Weights of a small GPT-style language model, trained from scratch on English Wikipedia: MLP 512 GELU.
Each number is 50 + 10 x the weight over its row's rms, rounded and kept within 0 to 99. Layers, rows and columns count from 0. The size before them is the row's rms in percent of the matrix's.

# layer 12 attention output (transposed), 128x128, rms 0.0579, rows 7-43,71-106, columns 64-127
098:50 53 43 56 62 53 56 51 50 60 50 47 52 54 62 53 44 53 39 68 54 39 41 63 54 49 57 64 72 54 44 56 50 72 37 46 53 41 47 42 58 34 55 51 48 57 53 42 45 43 50 51 52 56 41 58 52 70 35 36 58 55 29 68
100:63 57 51 43 65 50 47 58 46 64 38 67 60 46 40 49 64 38 43 45 56 54 35 35 44 42 46 36 45 59 43 46 49 68 20 70 50 51 54 39 44 56 47 44 55 54 50 41 58 54 45 51 48 61 58 58 48 60 74 52 37 54 62 56
086:50 48 59 44 42 59 58 44 44 55 42 59 41 49 56 58 67 60 52 51 35 51 59 36 37 38 54 43 63 64 41 46 42 47 41 52 58 55 45 39 61 64 35 48 44 46 55 49 44 44 50 53 57 62 61 56 65 28 43 61 33 52 56 44
092:49 47 42 41 66 52 61 56 50 38 43 41 37 40 52 55 39 62 71 53 34 46 58 40 51 56 45 60 47 59 46 46 55 63 67 53 49 49 52 56 62 53 42 53 65 59 43 47 46 33 65 52 51 66 47 70 64 52 47 47 42 53 49 58
097:42 49 65 46 55 50 25 49 43 54 53 51 61 58 75 32 57 60 48 46 63 58 56 62 51 59 44 41 53 53 46 45 56 63 26 62 37 53 59 56 45 36 47 51 55 51 32 46 36 46 44 48 59 48 48 53 51 49 60 29 52 47 39 43
083:35 36 58 47 56 45 49 52 38 50 50 30 46 59 44 35 34 56 61 40 58 62 60 46 48 43 62 55 30 51 57 50 51 27 48 53 56 60 44 66 49 52 41 58 54 54 57 64 34 54 47 48 53 33 54 60 58 35 58 76 51 57 49 44
109:51 41 39 42 55 38 48 51 60 45 54 47 40 53 59 47 49 47 36 51 43 48 42 68 46 44 50 47 44 40 55 43 40 53 73 52 41 45 46 59 48 62 50 59 43 79 42 26 62 30 57 51 63 53 58 56 43 46 37 45 56 34 71 54
107:55 36 56 39 53 51 58 53 29 43 44 57 58 39 44 53 55 42 46 45 41 49 38 41 46 35 73 70 49 51 47 49 71 57 55 43 48 47 41 58 63 70 52 51 52 65 51 41 50 45 59 65 43 47 55 59 47 51 44 58 45 47 51 50
087:42 53 38 42 52 48 53 63 52 45 49 54 50 67 32 51 48 55 30 55 53 52 55 56 48 43 38 45 56 50 53 45 40 37 39 61 44 51 48 55 40 52 51 42 57 35 53 47 53 65 55 38 52 52 48 59 41 59 59 55 53 54 59 42
101:47 49 57 56 62 39 42 49 48 47 54 45 27 60 35 49 31 43 44 55 65 46 49 56 38 62 65 51 74 50 62 54 47 58 38 40 53 50 43 66 49 34 53 44 50 53 63 69 56 71 51 44 32 45 42 37 38 48 37 53 32 43 31 39
094:49 48 53 36 62 53 62 54 43 43 55 60 49 52 29 35 44 46 54 50 58 35 62 46 61 48 35 53 62 35 43 30 65 54 66 48 58 37 53 45 50 56 65 67 62 54 42 35 57 32 58 44 48 78 45 59 47 56 51 43 48 41 47 62
092:63 45 40 49 30 45 49 51 59 48 70 30 67 31 46 70 44 56 47 34 52 56 30 44 26 62 59 65 40 54 36 42 40 37 57 47 52 48 60 48 47 62 58 39 47 43 49 48 59 56 49 43 42 32 68 51 57 47 61 57 51 39 44 53
097:56 45 41 56 54 43 42 61 47 39 42 55 26 51 53 54 47 47 45 68 58 36 34 60 67 65 69 57 34 49 32 56 59 63 66 46 47 59 32 44 56 40 45 50 36 60 75 59 56 56 54 44 47 42 40 64 67 65 47 43 47 63 49 44
088:57 74 35 44 54 49 35 46 55 50 43 56 53 51 57 60 22 33 56 47 44 58 41 48 61 64 40 52 56 37 38 50 55 75 43 49 34 52 41 68 55 33 49 48 55 55 45 49 45 69 39 45 53 46 46 45 51 67 49 33 56 67 46 63
102:46 30 51 50 69 49 56 57 45 45 54 45 55 34 46 61 43 59 48 23 26 54 30 46 21 38 44 50 42 61 54 48 64 23 53 42 46 54 58 49 52 54 44 62 55 50 53 68 71 55 51 49 66 64 43 55 41 57 77 57 45 55 49 54
105:43 45 44 48 56 44 52 45 65 49 62 68 66 57 44 42 39 41 44 67 56 54 64 38 60 63 33 30 43 38 56 53 60 53 47 52 44 33 49 47 63 31 52 48 61 48 41 37 47 56 38 36 51 60 60 26 60 50 48 51 42 68 54 47
100:54 57 52 59 31 55 70 54 49 53 65 70 59 45 52 57 50 48 48 58 49 41 62 42 46 46 46 53 45 57 44 64 51 52 53 43 60 39 38 66 71 40 53 56 47 31 42 38 42 66 43 45 40 45 42 36 54 51 41 49 43 54 53 42
096:60 49 38 41 35 54 45 34 58 36 58 40 47 47 53 52 50 40 63 41 55 39 51 58 58 71 61 62 31 39 40 45 45 59 64 45 68 54 49 54 50 60 52 71 53 50 32 45 61 51 39 55 58 52 48 63 45 60 63 43 53 56 46 44
129:61 61 57 56 41 52 55 62 56 51 50 47 48 50 36 56 53 55 46 50 37 48 30 33 41 45 55 44 49 71 48 50 39 37 60 48 60 44 48 44 55 70 56 54 59 41 59 49 61 68 38 46 54 49 58 46 52 53 55 64 37 64 56 35
089:57 57 35 51 51 52 77 66 37 39 64 38 61 53 48 58 56 47 59 44 48 40 62 49 61 47 51 36 48 38 50 51 52 58 43 36 59 61 47 48 64 37 52 48 44 52 39 55 56 38 44 48 51 48 53 41 67 51 56 38 50 48 47 53
092:49 61 77 54 52 56 75 57 45 38 57 28 46 47 37 67 48 60 43 56 43 44 51 50 64 43 68 47 33 51 61 60 56 40 55 36 57 54 38 68 60 49 63 43 65 46 58 58 52 49 52 39 47 60 48 38 65 58 48 61 37 43 58 52
114:58 27 46 58 38 49 31 57 63 34 45 64 49 51 38 51 49 42 47 53 61 54 46 43 60 61 53 52 47 32 55 49 54 51 56 56 51 47 52 41 40 62 46 63 58 55 32 39 66 62 59 48 50 51 50 60 37 65 60 63 43 57 62 51
097:50 55 66 59 68 38 66 47 58 50 56 54 48 43 62 44 38 31 45 38 35 52 51 38 68 46 32 58 72 48 56 47 40 39 49 40 49 57 59 53 55 39 61 58 43 53 49 43 38 41 51 43 44 43 45 49 58 51 54 51 48 56 58 42
102:49 47 54 44 57 43 65 32 45 49 43 46 61 44 38 45 36 35 73 54 46 48 46 61 48 30 56 47 54 53 53 51 62 42 54 42 56 68 37 62 55 45 44 47 57 54 76 43 26 46 36 40 43 41 53 39 49 41 44 56 65 59 50 51
102:41 69 47 58 55 46 58 47 50 44 44 52 46 50 33 60 45 37 49 65 47 50 50 65 51 44 54 45 65 38 61 50 30 19 46 55 52 49 42 51 50 34 47 53 51 52 35 35 52 58 52 39 53 60 49 28 50 47 53 54 37 50 53 63
111:53 59 40 58 45 56 33 52 53 57 62 47 60 57 38 50 37 42 52 45 37 56 51 38 39 60 43 53 75 69 43 50 35 50 52 61 44 53 44 53 49 63 61 53 41 47 59 52 61 65 36 46 59 28 50 46 41 38 64 40 57 55 32 26
094:46 39 51 51 50 44 33 45 50 40 62 47 59 63 57 27 51 45 37 52 54 60 68 70 69 51 33 45 39 41 54 63 56 45 52 58 66 52 49 51 55 60 58 70 60 51 49 43 54 27 49 53 57 53 51 55 40 59 45 50 51 50 55 46
121:38 54 64 58 46 45 34 48 57 44 54 42 35 43 68 69 35 57 47 42 63 55 54 44 65 53 44 56 46 49 42 52 44 69 57 29 46 54 65 51 51 48 67 68 48 43 43 47 54 59 48 50 41 48 50 40 30 59 39 54 47 39 54 59
101:49 58 44 23 57 58 64 34 44 51 47 67 44 53 60 46 34 46 62 52 65 46 66 50 61 33 38 42 49 39 61 41 66 68 47 52 48 41 44 60 56 45 49 53 43 63 50 39 40 27 49 42 40 51 54 46 38 46 34 65 45 47 46 58
119:65 64 59 65 45 43 38 48 60 52 54 45 44 29 40 72 62 47 39 56 53 49 33 48 49 74 55 59 47 61 45 42 48 45 69 34 45 52 60 55 65 51 63 43 61 38 31 47 56 64 49 54 49 49 56 54 46 54 54 43 44 50 48 49
101:43 61 52 52 57 53 62 40 38 42 57 44 43 44 53 58 43 55 53 48 54 46 53 65 45 29 54 48 50 51 63 44 46 51 66 37 48 43 38 78 71 49 53 58 51 45 42 46 42 60 49 45 32 54 51 26 63 53 45 57 33 42 44 51
101:50 50 59 23 50 49 60 27 37 48 53 45 38 68 54 46 60 49 34 47 53 55 40 52 51 31 53 44 43 41 63 61 50 63 54 52 59 48 37 50 43 64 50 42 37 50 54 71 55 24 57 64 29 54 51 59 68 43 47 62 53 35 50 49
110:51 25 38 52 52 48 45 50 50 52 45 60 38 53 70 55 45 35 64 49 53 51 44 50 59 56 53 62 56 37 51 50 64 64 70 47 40 48 50 25 41 49 43 64 32 56 52 53 60 33 45 53 36 47 40 58 42 64 40 48 43 53 52 67
110:46 57 45 40 66 36 50 47 48 52 64 44 57 71 45 40 50 42 30 38 65 51 57 60 37 30 49 31 68 53 58 69 41 46 47 51 67 51 50 55 46 54 57 57 54 46 50 56 58 41 48 46 52 55 55 24 39 35 47 63 48 50 46 34
096:54 36 59 58 45 52 43 63 53 48 52 54 39 47 28 46 56 48 55 47 48 51 43 45 58 51 59 60 43 66 51 52 45 37 57 52 46 64 51 34 44 70 45 61 58 48 36 47 56 43 65 65 44 39 54 76 35 50 61 44 55 62 57 45
096:47 43 48 51 46 68 52 52 35 51 37 47 66 56 57 35 31 59 20 46 43 56 74 36 51 34 44 65 43 52 49 64 51 43 29 78 61 62 55 51 54 47 53 52 53 38 39 48 27 57 52 49 55 53 50 65 53 62 63 64 54 52 59 46
102:56 49 52 57 44 39 37 51 51 46 47 47 52 45 38 46 43 42 41 56 38 62 66 50 63 53 52 43 58 51 52 40 59 63 49 68 58 56 51 45 46 46 51 55 54 57 36 41 69 44 58 60 47 59 55 64 24 40 59 35 50 41 53 51
106:50 62 25 66 65 51 27 50 56 45 57 60 34 48 54 43 53 63 56 51 50 52 44 45 70 57 55 52 76 42 53 54 51 40 32 55 42 48 65 53 78 62 46 51 54 35 52 56 47 38 37 51 46 52 55 38 57 49 46 59 50 53 33 52
110:69 25 55 43 45 33 49 64 58 49 59 31 47 49 57 52 55 54 53 36 45 44 53 55 56 49 36 61 45 58 30 50 59 48 52 67 51 51 46 50 40 61 49 46 45 36 33 29 51 59 42 40 61 42 62 59 73 68 42 38 52 35 50 53
108:40 66 54 58 64 72 46 43 49 66 55 61 52 42 38 44 52 48 58 60 50 49 55 60 47 48 62 49 65 32 61 26 55 37 40 36 42 46 50 40 41 46 48 48 62 51 56 63 33 44 65 61 46 62 55 40 42 52 36 56 48 42 38 38
103:50 47 44 61 57 71 52 60 60 38 52 32 51 59 38 49 52 50 42 46 56 38 37 46 51 41 56 51 46 53 44 51 41 77 45 50 53 65 54 43 29 46 57 58 51 57 57 41 56 40 64 57 49 47 63 61 52 35 35 27 71 46 57 35
100:60 41 34 72 52 36 50 62 42 45 39 44 51 39 56 61 49 42 67 49 49 45 56 35 50 59 50 58 40 55 43 43 47 54 37 51 49 54 53 53 57 55 56 50 36 53 48 41 41 56 62 54 59 30 50 56 78 59 42 51 61 68 57 56
110:63 53 43 74 48 41 64 45 40 61 50 53 36 34 44 54 45 46 76 49 49 46 45 47 65 60 41 56 52 48 50 35 39 53 42 67 35 55 49 51 57 51 60 63 55 46 48 43 49 57 38 49 50 46 40 56 66 45 40 44 50 51 60 52
092:48 55 43 46 57 59 66 40 47 46 37 49 52 50 39 40 50 64 48 54 52 53 49 39 44 34 68 58 48 60 54 51 58 37 48 51 62 53 63 53 49 42 46 45 51 54 41 50 52 54 49 44 32 57 59 32 48 60 59 60 33 32 61 52
092:65 43 55 54 52 36 66 42 55 59 57 64 47 49 37 55 54 48 61 53 54 38 40 45 46 49 39 40 70 53 53 49 37 54 35 61 36 54 46 59 49 39 49 44 70 29 49 67 58 52 38 49 49 59 48 46 66 50 46 49 49 41 49 33
107:55 52 49 42 66 73 55 47 33 63 51 49 63 61 46 51 55 49 35 62 49 50 50 48 28 44 33 36 53 57 53 64 44 46 47 51 64 51 51 55 58 54 32 50 51 46 48 46 56 42 45 59 49 60 44 51 43 39 53 72 49 56 52 38
103:62 55 33 46 50 74 52 49 44 54 39 50 49 45 60 51 52 55 43 63 33 48 51 34 33 64 23 58 50 56 55 47 65 40 54 61 45 40 48 51 62 54 41 53 43 29 39 53 40 60 34 59 49 62 42 58 60 57 51 63 41 64 50 57
097:53 69 49 56 52 37 71 44 57 49 47 31 46 57 53 62 45 41 54 49 53 56 45 47 58 49 54 57 39 57 48 47 37 52 77 61 46 67 46 55 34 46 53 56 61 47 66 58 46 63 64 53 48 56 63 54 60 35 51 37 27 41 67 48
097:39 51 59 37 46 54 29 39 54 46 60 45 54 59 52 45 51 51 42 44 66 53 53 54 43 57 56 33 58 46 62 57 41 56 40 51 45 58 67 55 38 50 58 43 53 51 55 47 62 36 49 47 50 58 59 53 33 47 56 53 59 52 58 41
091:54 56 50 51 38 36 41 53 49 38 31 46 60 54 43 49 41 46 29 60 33 51 60 46 71 51 42 50 57 63 48 61 50 58 44 51 54 47 32 45 48 55 41 49 58 59 43 43 49 41 50 49 50 42 41 49 72 45 73 40 57 46 42 44
095:44 43 62 31 43 47 45 44 56 56 55 42 51 62 43 42 43 46 24 49 52 64 58 62 42 32 51 44 41 44 50 59 63 47 55 39 64 33 52 47 50 51 50 43 50 61 46 45 45 45 43 44 60 48 56 50 27 62 57 47 55 45 46 44
102:44 33 40 39 34 31 52 36 56 28 56 54 48 63 48 40 57 45 51 31 45 61 53 54 51 65 56 47 31 60 51 49 55 32 62 54 60 68 51 59 42 53 58 44 52 48 56 33 54 58 45 40 47 39 54 48 62 75 64 25 42 37 39 59
098:45 52 30 44 45 35 57 34 58 43 51 58 57 47 39 46 40 36 65 50 50 55 51 31 50 47 64 71 48 46 59 23 49 45 46 53 47 51 50 54 59 46 52 64 62 55 41 32 61 42 42 54 51 53 65 48 44 60 38 50 38 54 74 52
085:54 43 69 29 50 57 50 57 58 50 58 60 53 64 49 56 53 39 36 53 60 53 42 64 46 59 58 35 32 40 54 43 45 44 55 28 54 40 51 48 47 47 51 43 45 52 42 64 45 62 43 56 40 41 51 62 36 37 58 62 60 60 46 48
091:52 51 60 60 50 40 35 43 54 59 49 35 48 45 19 46 53 44 55 58 49 51 57 65 63 49 46 38 62 61 51 46 49 62 25 56 37 46 37 63 54 59 69 50 61 49 65 49 32 55 51 58 60 48 53 48 45 33 51 39 58 36 38 43
093:45 33 54 50 50 50 51 18 56 47 64 48 51 53 51 42 42 40 37 48 60 55 47 49 68 46 53 51 53 49 52 56 60 48 54 60 53 40 43 55 71 53 51 67 59 56 44 50 44 30 49 53 35 64 39 44 31 64 48 69 50 32 44 54
101:56 61 52 45 36 53 49 40 36 47 45 63 38 41 44 29 49 50 32 60 24 66 67 52 61 52 53 60 54 63 50 50 52 40 71 45 48 53 53 51 60 40 41 52 58 48 41 44 52 48 43 68 49 69 46 48 35 39 52 48 34 39 40 65
080:55 58 54 65 41 39 66 63 53 45 41 33 48 40 31 63 40 40 64 59 39 50 54 41 53 60 44 56 42 56 50 47 41 70 46 49 50 42 41 60 59 49 52 50 55 57 52 55 53 48 56 65 45 46 37 48 51 43 41 52 46 70 61 50
101:60 51 51 56 43 56 30 46 37 51 47 44 46 44 64 56 40 59 29 70 49 50 57 42 55 63 59 45 62 78 51 73 55 54 47 49 57 40 44 74 54 53 55 37 39 32 47 44 30 46 52 51 46 30 46 46 44 34 61 56 49 46 45 54
095:63 50 63 49 50 69 55 40 54 42 59 46 45 60 31 38 56 52 26 43 66 55 60 65 66 39 53 65 44 62 53 45 43 45 60 32 43 66 65 42 46 43 52 45 53 55 55 41 60 62 49 48 47 47 60 51 42 41 47 44 43 54 52 47
090:46 62 37 75 48 23 44 54 50 55 44 61 39 43 54 44 59 31 64 59 41 67 48 39 65 58 45 39 53 57 56 37 31 52 42 57 46 49 54 42 57 60 64 41 65 65 62 42 66 52 49 52 55 55 45 52 58 46 51 41 49 60 55 42
109:47 65 62 49 52 60 66 45 45 55 48 71 45 42 32 38 64 56 57 62 47 55 52 38 54 49 54 65 50 47 59 41 56 36 51 50 45 35 58 42 59 50 46 65 47 61 38 42 47 47 40 61 58 49 39 38 39 56 45 54 38 67 38 55
111:44 27 44 31 52 61 35 47 51 49 47 37 32 61 65 42 52 43 35 41 68 54 49 56 34 52 32 55 37 44 58 49 51 52 55 60 46 72 58 52 45 44 50 66 42 64 67 51 47 47 54 49 57 56 56 62 48 57 46 47 51 45 59 58
102:66 53 83 42 33 40 50 52 36 40 60 45 43 64 44 62 46 45 37 46 52 48 61 61 53 55 39 53 51 72 44 53 58 51 70 35 68 47 44 45 50 50 53 41 49 49 45 47 36 63 44 46 39 36 33 49 40 63 75 63 41 42 52 44
098:55 38 63 37 30 20 42 42 47 50 62 39 46 56 67 59 43 53 57 53 54 50 45 45 57 60 37 45 36 48 42 66 42 54 67 43 36 59 41 63 40 62 62 45 54 39 60 57 51 47 30 40 51 42 50 64 36 45 70 54 57 61 65 54
091:60 50 41 29 60 45 60 49 40 56 41 53 44 49 50 47 46 47 59 58 40 60 41 48 61 59 53 36 37 47 62 62 40 61 73 41 44 49 49 49 56 45 62 47 43 38 50 56 45 60 38 55 53 62 51 68 22 29 44 60 43 56 65 50
083:55 50 34 67 54 37 46 54 52 38 64 37 57 41 49 44 44 57 50 44 45 45 53 52 64 37 50 42 63 50 57 59 66 62 34 33 45 60 52 63 40 54 54 41 51 59 56 49 60 44 59 58 53 37 41 24 48 40 70 68 68 55 37 62
091:45 58 33 67 37 61 58 42 45 50 25 41 40 41 61 47 51 63 53 64 29 42 56 49 26 54 52 59 37 49 41 39 50 44 45 60 48 54 24 50 51 46 45 55 39 40 53 51 53 44 46 49 51 45 43 54 61 39 48 50 43 50 63 61
094:52 64 54 42 47 46 47 65 52 45 47 48 61 42 26 67 46 39 59 49 48 38 47 57 49 43 40 58 72 44 56 54 51 73 38 45 58 39 27 50 53 33 33 50 45 55 45 62 56 61 47 58 47 67 38 51 49 43 37 48 45 47 54 32
093:48 55 44 79 45 51 56 56 55 46 38 55 60 38 52 42 59 58 65 51 38 43 52 45 93 47 52 50 57 64 35 43 47 60 54 55 48 50 55 45 36 44 51 45 57 54 55 32 39 55 38 52 48 45 59 57 70 48 71 42 45 48 67 31
081:67 46 70 43 37 49 62 43 36 53 57 32 45 54 57 39 73 48 52 57 54 41 48 66 28 58 39 51 41 61 36 47 55 42 69 46 46 50 50 65 47 56 33 54 55 52 66 56 32 58 35 56 43 50 41 49 56 47 72 52 50 54 55 43
102:58 43 51 58 68 34 47 59 56 63 60 43 65 50 65 67 39 45 72 38 51 54 44 37 53 52 43 48 69 45 46 43 48 62 36 53 50 47 50 40 50 63 50 53 66 52 51 49 55 48 43 52 58 53 48 38 58 38 44 47 53 49 52 32
112:56 53 60 52 33 46 48 76 50 52 58 44 39 51 66 66 39 46 41 50 45 58 56 61 51 61 46 59 56 59 44 55 36 59 48 36 42 50 19 47 58 46 67 49 45 48 48 41 46 53 52 60 36 47 68 48 53 38 66 66 58 39 57 55
# layer 12 attention value, 64x128, rms 0.065, rows 8-43, columns 64-127
103:38 42 38 77 40 60 47 55 67 41 48 39 57 58 56 41 45 55 48 68 40 42 48 45 57 43 54 66 32 52 48 47 51 45 63 55 28 42 52 59 51 56 30 50 54 47 33 44 45 54 59 38 50 32 33 57 50 46 33 23 57 49 34 48
096:56 69 65 41 37 57 63 45 71 39 44 47 47 51 54 42 55 56 49 50 37 53 46 47 53 51 57 52 55 51 58 56 78 34 43 48 51 31 51 50 27 41 41 48 55 67 63 80 43 55 42 36 41 64 52 39 43 65 64 67 55 56 50 54
094:68 45 56 53 33 46 42 54 64 45 68 48 48 59 44 50 54 38 49 54 53 32 54 67 44 48 47 48 47 58 66 69 40 44 57 49 44 38 65 57 44 53 53 46 35 60 44 34 31 61 68 45 60 38 57 44 66 46 63 40 58 58 55 51
103:56 59 50 44 76 32 53 46 63 36 46 42 51 66 61 45 50 54 72 51 31 44 56 44 48 51 43 57 39 54 63 55 61 58 55 46 31 41 45 53 46 48 44 46 55 34 69 35 51 59 54 68 42 44 48 57 46 33 33 57 37 56 49 65
108:72 68 47 73 43 54 72 53 57 41 62 46 49 54 47 43 56 37 62 45 44 58 36 44 65 63 38 37 58 56 49 69 47 58 56 50 44 48 44 46 55 59 54 50 64 46 51 45 52 56 49 54 66 57 48 49 58 50 26 49 30 40 48 34
097:47 64 47 55 39 67 67 52 39 61 34 61 51 55 47 58 46 48 57 49 65 54 56 50 48 56 51 45 40 50 63 48 51 60 29 34 61 46 69 67 37 43 55 57 55 29 57 55 70 48 35 52 47 27 49 42 45 47 63 48 34 71 43 42
095:62 63 46 53 45 62 36 43 51 69 45 51 53 63 27 51 45 51 51 55 64 45 59 47 41 60 34 61 52 54 48 36 52 41 64 55 52 49 42 45 35 76 31 53 45 52 47 58 37 60 53 39 46 61 39 48 40 65 58 37 48 55 32 39
106:40 36 67 43 52 49 51 67 57 40 56 50 56 38 38 43 27 44 42 53 50 45 43 46 45 52 39 51 59 38 53 44 70 47 44 51 70 49 57 58 58 23 56 71 55 44 61 57 64 47 52 28 54 67 48 55 49 46 67 41 38 32 37 75
103:45 70 55 38 58 46 64 76 46 54 66 35 60 44 48 43 52 57 52 43 42 51 41 55 61 45 39 52 20 52 39 55 52 59 78 49 55 46 58 37 51 48 50 72 58 34 56 64 56 55 39 57 53 45 56 65 52 51 52 55 60 53 60 80
102:65 53 44 70 43 46 39 39 43 47 55 54 58 47 42 52 58 47 51 39 52 35 30 21 48 52 41 48 53 59 62 67 36 62 42 54 52 73 46 49 55 48 40 40 46 37 51 68 46 73 48 54 53 36 61 56 56 49 55 70 50 71 39 43
099:49 31 42 52 56 47 48 55 28 45 46 49 37 35 51 45 55 35 40 52 52 64 56 59 39 54 63 54 57 48 49 59 51 36 62 45 53 53 42 55 56 51 60 61 44 60 62 47 60 35 55 49 70 43 55 61 58 50 57 40 61 39 67 49
092:27 33 47 40 67 53 46 38 62 53 44 64 65 51 46 54 56 55 38 41 50 51 49 57 52 37 52 63 43 47 52 42 44 56 34 64 44 50 47 52 48 72 57 50 61 37 39 48 49 44 31 67 42 54 63 43 45 41 47 40 53 39 58 59
093:33 38 46 38 36 54 48 58 55 61 64 64 53 40 62 57 57 42 39 57 52 50 46 61 53 40 58 65 41 49 65 42 59 46 60 60 60 27 62 53 42 53 47 40 47 55 39 50 37 47 35 53 60 39 47 47 38 56 53 49 47 48 65 47
103:48 60 19 59 39 46 39 65 61 55 46 62 40 34 55 43 70 53 51 56 64 48 45 49 39 65 55 56 51 51 52 65 35 65 45 47 57 53 42 55 48 47 39 28 50 39 31 34 50 48 47 37 43 34 58 60 53 35 44 48 48 38 48 56
098:57 44 48 37 69 50 51 49 48 43 41 34 53 57 61 62 54 65 50 43 46 55 33 44 55 53 49 37 49 41 54 67 57 60 62 62 79 38 63 63 52 47 43 33 43 36 42 45 52 40 42 54 56 46 27 47 45 58 43 49 64 42 48 39
096:37 40 47 30 58 54 52 39 34 66 34 51 51 34 52 46 52 67 46 44 54 61 54 58 48 48 46 52 53 59 29 62 54 37 55 59 64 47 43 66 59 52 47 45 47 74 47 55 33 32 44 45 48 70 63 49 53 70 55 35 61 58 55 63
094:53 44 59 62 45 42 47 62 46 59 54 67 52 61 49 38 49 37 41 61 51 60 45 43 69 45 52 40 70 61 69 60 54 39 44 59 49 32 42 48 50 67 59 24 41 45 54 61 53 54 54 54 49 42 49 32 55 64 50 33 59 47 55 39
102:33 43 24 40 41 51 59 57 51 67 62 43 51 52 38 58 49 48 26 46 47 38 66 41 49 66 67 40 51 46 51 52 63 41 56 51 42 47 48 60 54 39 40 38 46 46 53 47 51 46 45 58 51 45 26 35 56 66 44 52 61 31 29 55
098:39 45 46 54 58 37 42 28 51 66 63 58 61 54 53 52 60 65 43 46 55 43 48 45 52 48 57 62 42 46 38 57 54 50 49 47 57 35 32 41 56 49 60 44 41 45 43 46 50 50 43 20 53 59 44 39 38 53 45 58 65 61 62 43
084:41 51 53 47 51 42 69 51 55 55 44 61 66 55 53 23 52 51 59 26 50 39 59 53 50 57 46 38 59 50 36 67 39 44 58 65 47 48 44 59 59 58 61 65 42 44 48 40 42 50 42 49 71 58 56 42 45 39 75 53 53 51 38 47
101:61 67 59 40 71 55 49 52 46 70 40 57 40 54 48 52 48 40 34 60 49 41 58 62 48 39 66 34 39 34 49 28 52 44 38 48 45 57 53 54 44 25 60 52 61 42 56 50 55 40 54 46 55 35 61 55 35 45 52 38 66 49 43 60
095:40 34 47 51 52 42 49 54 41 42 60 53 61 54 53 46 50 60 54 66 67 51 51 44 50 58 60 64 54 45 43 60 45 53 45 58 63 35 47 52 52 47 27 32 42 59 43 31 53 41 60 62 58 70 63 42 61 52 30 62 60 57 56 57
102:58 40 42 52 67 45 40 37 52 48 59 36 46 47 57 57 51 46 49 39 49 53 55 28 62 71 38 57 59 43 39 54 27 40 39 51 31 28 51 46 52 59 49 53 52 49 52 45 70 43 61 50 49 76 55 53 54 64 48 44 33 48 58 44
104:38 69 33 42 65 53 59 55 49 42 57 50 55 53 59 50 45 74 51 46 39 48 60 54 52 66 51 25 60 45 49 49 48 47 51 44 63 34 67 44 52 60 48 53 46 50 37 48 54 40 37 43 44 61 35 41 40 60 55 51 65 53 55 47
108:82 48 46 51 46 48 45 71 39 50 61 55 36 31 44 36 50 48 40 48 65 36 50 40 46 51 60 52 32 55 57 58 61 63 43 43 56 44 50 54 53 56 45 60 41 63 43 45 52 63 61 69 44 54 47 51 67 57 35 51 56 52 41 69
098:30 42 41 57 56 40 53 35 50 62 35 60 37 36 53 56 49 56 47 51 67 67 53 51 48 49 56 42 46 38 40 47 43 53 52 46 51 48 44 44 43 36 64 29 53 68 45 43 53 50 31 53 56 52 45 61 52 61 61 50 48 37 49 60
105:60 28 51 56 45 47 63 35 39 64 50 58 42 48 37 44 60 37 41 59 56 61 55 36 53 57 48 51 42 60 47 47 44 46 45 60 56 58 37 62 74 56 47 49 51 60 55 40 40 45 48 68 70 51 59 65 39 47 51 65 51 63 50 36
091:56 53 63 39 49 38 52 52 32 76 55 50 55 44 49 68 58 57 52 52 48 52 40 48 53 62 39 60 47 59 34 53 58 41 33 36 43 50 47 46 62 59 54 40 37 74 41 55 43 50 61 46 63 46 45 51 50 50 52 47 58 57 57 42
098:42 31 38 32 48 55 57 48 43 54 58 53 61 47 46 50 38 54 45 47 49 40 81 55 47 41 59 35 58 47 52 47 51 61 48 51 44 46 50 52 45 60 58 57 32 46 54 41 49 29 38 51 46 44 38 43 51 52 64 62 59 34 51 64
097:51 50 34 52 55 34 75 62 59 55 42 51 53 63 53 59 55 41 53 39 47 67 56 47 51 67 30 43 17 58 58 58 50 51 43 72 51 56 54 33 55 50 60 39 32 50 68 54 42 47 36 49 43 50 46 55 49 34 52 54 54 62 43 53
094:46 56 62 45 38 51 58 64 63 44 46 50 70 48 54 59 44 45 68 61 42 60 52 48 57 67 35 60 41 46 54 33 53 41 50 38 53 74 44 36 48 54 43 52 64 59 59 52 53 62 50 59 50 55 42 43 41 56 65 45 44 38 54 37
092:39 62 53 49 56 48 40 48 57 47 66 41 45 50 39 66 42 67 37 68 51 62 43 40 58 43 53 53 54 45 48 48 40 50 31 63 62 31 58 48 63 57 60 51 63 48 51 37 46 51 44 63 54 48 45 59 32 35 59 64 59 44 44 26
095:44 26 50 66 42 51 51 54 46 47 54 63 56 35 49 39 46 57 54 73 51 60 38 44 50 66 46 52 31 39 37 45 50 64 46 53 71 50 59 48 69 54 41 49 33 53 56 52 54 48 45 52 37 49 33 47 51 75 56 49 52 54 59 56
101:60 60 54 61 41 55 40 39 63 36 37 36 43 46 35 53 49 27 53 69 61 45 63 40 53 50 55 35 63 47 45 50 45 42 51 43 31 55 46 57 59 43 50 57 60 44 58 39 56 73 47 38 52 51 43 54 50 65 61 46 43 42 39 61
106:29 52 66 40 63 48 48 51 72 47 46 55 48 57 51 49 43 52 47 41 55 50 40 33 54 49 47 56 69 48 41 37 67 39 45 53 31 51 39 56 64 42 44 45 40 66 64 33 46 46 43 46 57 45 63 41 60 51 47 47 45 55 41 56
099:48 55 71 42 41 46 46 44 62 62 58 45 51 53 58 29 64 59 54 41 62 54 41 34 43 45 33 45 40 42 54 29 49 50 53 36 42 50 56 60 45 37 63 54 51 69 53 53 60 62 64 51 63 45 64 67 40 65 79 41 35 51 47 56